Part of a small language model's weights: 1.39M parameters, rotary positions.
Each number is 200 + 30 x the weight over its row's rms, rounded and kept within 0 to 999. Layers, rows and columns count from 0. The size before them is the row's rms in percent of the matrix's.

# down: layer 4 MLP down (transposed), 384x96, rms 0.217, rows 114-145, columns 0-47
# up: layer 4 MLP up, 384x96, rms 0.225, rows 115-146, columns 0-47
down114,107,206,220,133,211,153,188,178,192,239,259,199,230,157,205,207,180,194,184,177,169,225,200,167,196,218,197,123,123,249,208,188,167,204,253,185,227,191,211,204,219,220,197,198,235,221,184,215,204
up115,102,241,216,139,196,190,200,199,253,185,253,162,157,222,215,224,174,238,201,211,208,173,212,215,180,199,225,230,175,174,182,201,223,241,240,117,181,254,241,219,161,241,195,188,176,164,224,197,242
down115,098,200,194,134,189,211,212,219,223,180,248,232,240,208,224,178,230,160,184,267,214,222,183,180,223,144,184,156,258,191,193,194,212,239,206,225,174,248,179,206,206,229,164,185,201,185,164,193,225
up116,107,173,202,173,200,204,188,195,200,178,256,202,179,235,239,181,209,182,203,196,222,192,250,264,168,215,270,203,210,184,159,199,233,241,169,194,157,245,175,204,227,261,209,196,175,204,231,154,204
down116,118,162,165,228,199,216,220,180,170,169,256,172,170,255,225,178,231,187,211,174,153,242,174,176,195,171,211,204,246,197,199,205,214,201,195,217,155,174,167,194,215,248,230,205,188,190,171,223,192
up117,095,149,173,197,206,220,256,162,166,142,226,172,210,215,203,211,192,168,233,209,203,207,201,190,162,189,221,201,197,260,186,264,180,198,182,197,219,235,216,238,175,215,227,240,219,272,188,155,183
down117,087,188,221,242,178,196,168,240,221,246,222,205,202,167,189,208,197,208,233,134,249,179,224,172,236,181,196,168,252,162,249,193,141,222,156,218,125,224,195,158,212,224,207,143,183,256,186,240,207
up118,087,191,225,197,177,169,199,230,213,167,231,145,203,170,196,146,133,248,209,196,168,213,253,195,161,192,211,154,214,238,150,224,172,242,188,188,219,225,198,178,232,155,165,233,188,207,212,180,206
down118,082,221,225,212,241,172,189,157,182,258,191,274,191,182,158,211,233,177,209,222,274,209,192,193,202,203,180,169,195,148,191,159,202,179,205,184,193,205,193,214,193,171,191,167,209,205,158,198,184
up119,096,211,201,174,157,202,198,196,224,228,211,160,145,185,102,192,206,266,143,197,187,227,217,225,152,214,193,234,195,200,182,229,189,266,203,203,210,221,195,230,188,236,188,207,257,199,180,182,182
down119,094,163,236,218,172,202,244,158,148,205,209,260,205,185,231,244,236,243,178,228,235,207,176,210,196,256,191,208,234,228,221,182,144,204,167,153,236,169,239,190,232,205,233,206,186,167,240,220,181
up120,106,283,213,164,179,194,209,157,187,197,174,202,190,197,251,176,225,213,202,253,185,213,184,235,200,168,240,236,207,210,228,209,262,222,207,152,209,201,159,204,182,179,194,182,206,198,210,184,177
down120,124,183,136,227,254,216,270,200,218,256,238,208,177,189,159,220,220,218,180,174,176,152,195,252,200,254,152,222,186,202,183,259,223,178,195,169,190,239,214,229,199,194,215,195,199,180,200,170,158
up121,096,223,237,223,196,180,229,213,201,183,207,153,174,229,171,261,227,174,154,143,201,160,230,177,198,123,243,200,214,221,191,197,193,162,171,196,204,237,194,244,202,160,189,246,225,223,193,170,171
down121,085,193,204,190,280,189,203,232,233,157,209,213,210,178,202,105,178,226,227,192,221,235,201,192,212,225,223,197,243,212,202,213,161,177,246,219,167,158,160,190,177,256,215,197,226,221,149,186,173
up122,104,236,204,206,138,186,228,201,173,159,166,188,200,232,169,231,255,215,152,188,234,106,239,220,227,225,191,226,182,252,224,191,228,223,178,261,136,247,207,206,209,228,214,209,211,187,223,173,228
down122,094,174,156,211,177,209,191,185,187,164,150,199,219,168,232,189,177,206,260,160,242,190,229,207,205,201,236,198,205,220,176,187,247,219,202,217,237,173,232,284,192,176,193,210,184,193,159,231,213
up123,094,264,183,176,212,175,183,217,196,205,178,162,199,218,197,179,169,273,155,215,222,173,226,232,201,163,213,223,255,202,194,217,210,262,224,167,206,177,185,191,166,216,217,184,191,207,222,162,235
down123,085,190,202,260,170,226,169,195,217,241,204,148,186,144,206,209,146,192,216,155,251,223,182,226,179,223,201,197,173,177,180,224,151,182,170,205,236,231,209,208,216,198,220,202,230,278,183,165,243
up124,099,226,227,198,169,170,210,167,197,146,190,205,194,187,194,226,213,203,219,184,252,196,225,226,199,197,217,250,188,201,231,193,218,197,169,235,175,220,210,226,183,243,195,269,159,193,228,247,181
down124,091,200,162,185,157,218,213,207,223,203,185,190,206,166,227,155,208,191,187,163,238,179,180,169,240,236,246,294,172,230,178,181,146,271,189,169,192,188,222,200,208,221,212,200,208,235,185,242,213
up125,099,295,190,200,217,188,166,223,148,196,232,181,135,229,246,208,207,238,216,294,197,158,210,221,167,215,231,207,226,210,194,204,242,192,167,159,224,176,206,206,160,273,219,182,218,184,187,150,205
down125,099,214,218,175,232,194,231,213,257,190,213,152,209,154,242,180,159,205,227,201,197,138,172,198,191,149,223,240,201,209,207,209,199,216,256,161,225,192,260,189,179,148,181,203,202,227,185,228,232
up126,107,215,219,168,175,206,166,209,222,209,188,186,184,196,165,160,255,284,186,157,213,158,225,268,185,157,224,235,254,178,205,203,199,210,241,185,140,204,178,188,233,217,230,156,152,185,230,240,211
down126,105,189,213,193,221,180,178,188,171,220,251,218,180,253,190,213,220,198,262,187,198,182,221,193,127,249,226,252,235,252,182,257,170,203,205,199,171,170,175,185,191,231,163,232,196,170,230,157,241
up127,108,275,214,176,159,198,190,141,206,220,232,223,163,222,191,201,216,251,176,167,159,165,179,190,215,167,229,198,195,196,154,186,207,255,232,210,194,272,244,222,232,191,176,232,194,186,255,169,209
down127,102,213,194,173,192,244,157,256,196,182,196,218,206,199,212,163,237,228,174,208,235,174,228,203,185,190,215,220,162,175,211,163,217,210,234,195,175,167,192,227,233,201,214,153,197,209,171,197,264
up128,101,209,140,172,176,139,181,210,171,185,244,171,264,251,152,235,211,162,196,167,179,175,209,190,165,162,205,223,185,289,218,187,207,258,196,187,196,232,239,261,151,183,211,241,216,195,208,223,199
down128,094,147,228,192,189,199,201,245,249,245,197,191,235,194,237,153,225,196,228,206,179,214,151,175,160,215,182,206,186,163,194,199,111,171,173,173,262,202,232,201,211,249,172,225,185,201,202,211,198
up129,103,213,185,177,201,216,216,179,172,167,198,228,200,199,238,241,201,243,238,188,188,217,216,207,176,136,207,187,206,232,272,203,231,176,191,139,198,195,151,166,195,211,174,184,189,193,233,175,183
down129,102,219,205,226,224,196,216,178,176,200,180,205,204,187,203,213,166,232,258,198,221,175,227,195,165,179,191,121,201,213,222,206,167,227,176,187,196,203,218,188,193,215,188,221,205,284,181,236,235
up130,092,168,249,158,216,210,213,192,177,183,193,153,151,193,204,187,238,173,210,187,202,181,221,219,202,202,213,175,194,250,227,204,217,171,203,204,170,236,165,229,234,247,186,178,221,230,240,163,156
down130,086,199,235,193,200,190,192,220,222,207,246,248,157,228,182,245,186,193,190,210,184,229,229,176,186,198,205,230,240,138,184,198,238,137,222,241,192,168,219,261,150,176,218,194,175,256,198,164,202
up131,114,219,194,205,189,151,205,178,171,215,223,224,200,299,143,209,252,229,181,186,128,202,186,275,186,175,228,205,213,213,177,177,235,178,199,188,181,196,217,212,203,256,199,211,154,179,175,177,232
down131,122,210,202,176,201,191,208,188,212,207,221,203,190,161,227,204,198,185,181,208,183,243,233,214,177,134,227,197,142,253,263,233,209,177,171,144,197,209,245,233,200,255,210,218,188,264,143,206,174
up132,105,185,208,176,166,114,239,207,206,227,219,226,192,201,201,250,182,230,188,203,227,143,284,210,192,209,209,264,196,232,241,143,209,202,165,162,200,180,161,218,167,198,154,238,169,178,230,179,201
down132,096,222,162,233,213,175,167,199,203,213,236,116,200,239,237,160,150,173,191,194,215,220,195,186,198,210,203,249,248,190,191,187,169,198,192,232,147,266,238,212,164,206,203,153,239,242,210,173,260
up133,106,169,221,188,225,223,229,228,144,217,248,213,183,214,117,186,167,221,191,194,144,184,208,211,229,193,198,197,197,219,259,253,213,161,210,151,187,190,198,166,211,232,171,221,208,199,180,205,203
down133,096,213,209,229,196,173,246,169,218,216,241,162,182,187,185,234,204,199,204,252,191,212,193,188,200,210,144,150,214,223,161,210,131,198,266,226,208,226,197,124,187,195,220,160,180,128,201,193,236
up134,098,265,193,195,192,253,177,210,115,147,244,200,203,211,166,131,208,242,209,232,197,181,170,216,185,189,205,213,215,182,235,225,237,260,208,178,189,176,176,191,181,238,234,174,207,153,249,159,171
down134,109,267,190,214,192,199,212,145,200,198,199,247,187,205,198,190,215,202,203,129,178,199,221,208,236,206,170,199,237,177,190,212,255,245,200,208,202,210,165,264,191,238,210,184,226,219,228,172,187
up135,099,190,155,208,167,142,192,166,230,178,216,227,209,181,171,213,245,205,222,145,153,208,207,237,182,196,224,175,152,196,232,143,217,220,250,179,193,235,247,239,209,191,159,220,176,220,216,189,207
down135,099,209,189,212,203,203,169,199,209,274,188,204,187,174,174,232,235,190,246,174,218,169,211,192,200,215,202,170,213,200,200,300,181,192,218,243,244,232,178,185,196,194,248,186,231,259,153,221,194
up136,099,211,250,192,214,152,173,232,138,183,218,216,190,197,219,164,211,206,227,253,241,206,171,230,193,226,263,213,264,206,220,202,248,273,217,186,176,182,188,184,218,190,167,196,152,150,237,227,141
down136,095,176,277,208,285,175,172,200,272,241,236,207,202,175,186,221,172,186,208,185,182,207,120,174,189,215,194,129,233,195,211,212,134,182,188,218,233,189,193,242,215,205,222,190,209,233,187,189,229
up137,097,265,198,181,141,198,189,221,182,234,232,215,161,246,148,189,218,255,217,179,171,147,204,270,201,152,231,237,212,162,218,222,263,202,199,237,171,181,193,209,171,262,236,142,208,204,162,197,247
down137,106,199,205,197,198,226,230,273,182,216,224,212,206,194,179,230,274,198,161,251,216,223,245,215,172,194,213,183,178,168,151,187,191,194,199,251,261,199,219,219,190,158,155,230,211,214,168,201,148
up138,098,226,225,245,220,203,177,165,201,178,223,137,158,214,235,211,263,167,212,183,245,232,151,227,156,180,210,204,196,242,193,197,217,211,165,187,212,213,238,179,260,208,178,208,194,193,187,201,183
down138,095,225,228,186,261,213,229,205,214,156,199,186,195,196,154,158,147,204,204,230,200,201,197,187,197,194,208,191,213,188,206,254,150,250,237,139,226,201,184,195,219,182,220,198,205,270,179,182,223
up139,125,207,227,162,205,154,170,209,229,197,223,151,167,183,232,241,183,177,211,248,199,147,210,209,206,179,213,167,180,239,247,210,239,198,143,213,159,211,216,180,232,256,242,235,204,147,167,183,216
down139,137,177,166,197,249,164,217,256,236,200,209,206,168,223,171,187,215,192,180,236,241,178,169,147,155,243,198,206,245,196,191,224,212,158,141,177,201,135,186,230,249,164,250,255,226,174,172,192,169
up140,103,232,191,219,184,190,200,167,157,156,154,150,194,263,219,169,233,191,199,209,201,177,232,206,173,197,194,222,199,213,192,206,232,181,137,136,210,248,207,199,232,267,205,168,193,199,216,155,210
down140,118,189,189,191,126,224,219,226,166,227,182,185,213,185,189,174,156,171,214,210,224,153,211,187,208,212,245,230,200,212,203,172,238,245,178,253,260,137,216,234,218,237,216,158,185,218,188,222,224
up141,103,218,248,154,160,149,210,220,192,214,191,220,198,193,188,211,175,234,214,209,156,176,275,182,226,200,189,189,233,237,218,159,209,211,205,143,209,206,163,212,185,197,167,161,189,140,226,209,223
down141,100,231,202,204,179,181,215,172,172,170,195,144,242,210,228,232,170,178,199,248,241,166,195,193,267,191,198,213,207,202,245,186,256,172,201,174,183,215,155,225,198,210,166,186,205,192,183,230,180
up142,113,204,204,182,210,185,202,178,205,210,211,187,168,195,209,180,193,184,169,297,186,167,178,222,211,168,228,193,244,191,213,215,223,202,218,169,182,220,198,187,228,242,165,266,169,167,203,187,161
down142,115,111,161,218,191,204,187,222,185,189,200,209,153,198,213,152,228,157,197,250,172,159,205,206,232,223,188,205,210,203,202,205,212,172,255,188,205,225,174,159,231,203,234,261,230,224,187,235,128
up143,093,195,235,210,171,156,235,201,224,206,204,175,178,208,226,214,191,190,224,232,184,205,206,200,169,200,174,248,190,178,245,245,182,206,147,102,216,179,209,219,136,268,150,261,204,155,213,201,144
down143,083,202,195,204,210,237,196,189,182,217,222,219,200,191,164,192,182,225,180,230,183,200,170,201,220,211,171,232,220,245,193,227,97,239,266,239,187,208,242,173,257,154,225,165,222,271,181,174,215
up144,084,221,224,153,220,198,207,204,216,176,229,175,187,195,210,151,201,179,232,165,223,147,226,164,232,161,208,217,149,191,190,202,185,185,190,250,223,200,238,200,192,194,178,206,236,210,200,187,130
down144,077,194,175,211,173,181,193,140,217,202,188,222,204,277,199,241,175,218,145,197,161,274,205,223,206,206,169,158,172,225,221,187,113,208,167,228,187,230,206,203,210,167,208,193,193,226,193,195,247
up145,112,179,188,158,197,151,241,201,205,188,200,143,228,221,181,226,210,181,174,165,168,190,228,224,189,156,210,250,224,252,259,236,224,196,214,115,207,227,161,249,187,244,192,241,151,185,219,231,184
down145,111,166,179,224,227,242,233,146,224,209,180,227,203,276,187,192,196,190,182,189,204,220,221,182,169,163,176,249,174,209,206,131,191,181,189,178,252,203,241,176,212,245,266,224,252,216,180,190,254
up146,105,204,208,183,193,199,176,236,214,238,242,142,174,276,186,211,194,248,188,143,162,149,248,201,152,187,204,244,190,169,249,218,205,195,168,212,182,174,217,205,176,246,220,264,208,207,159,148,164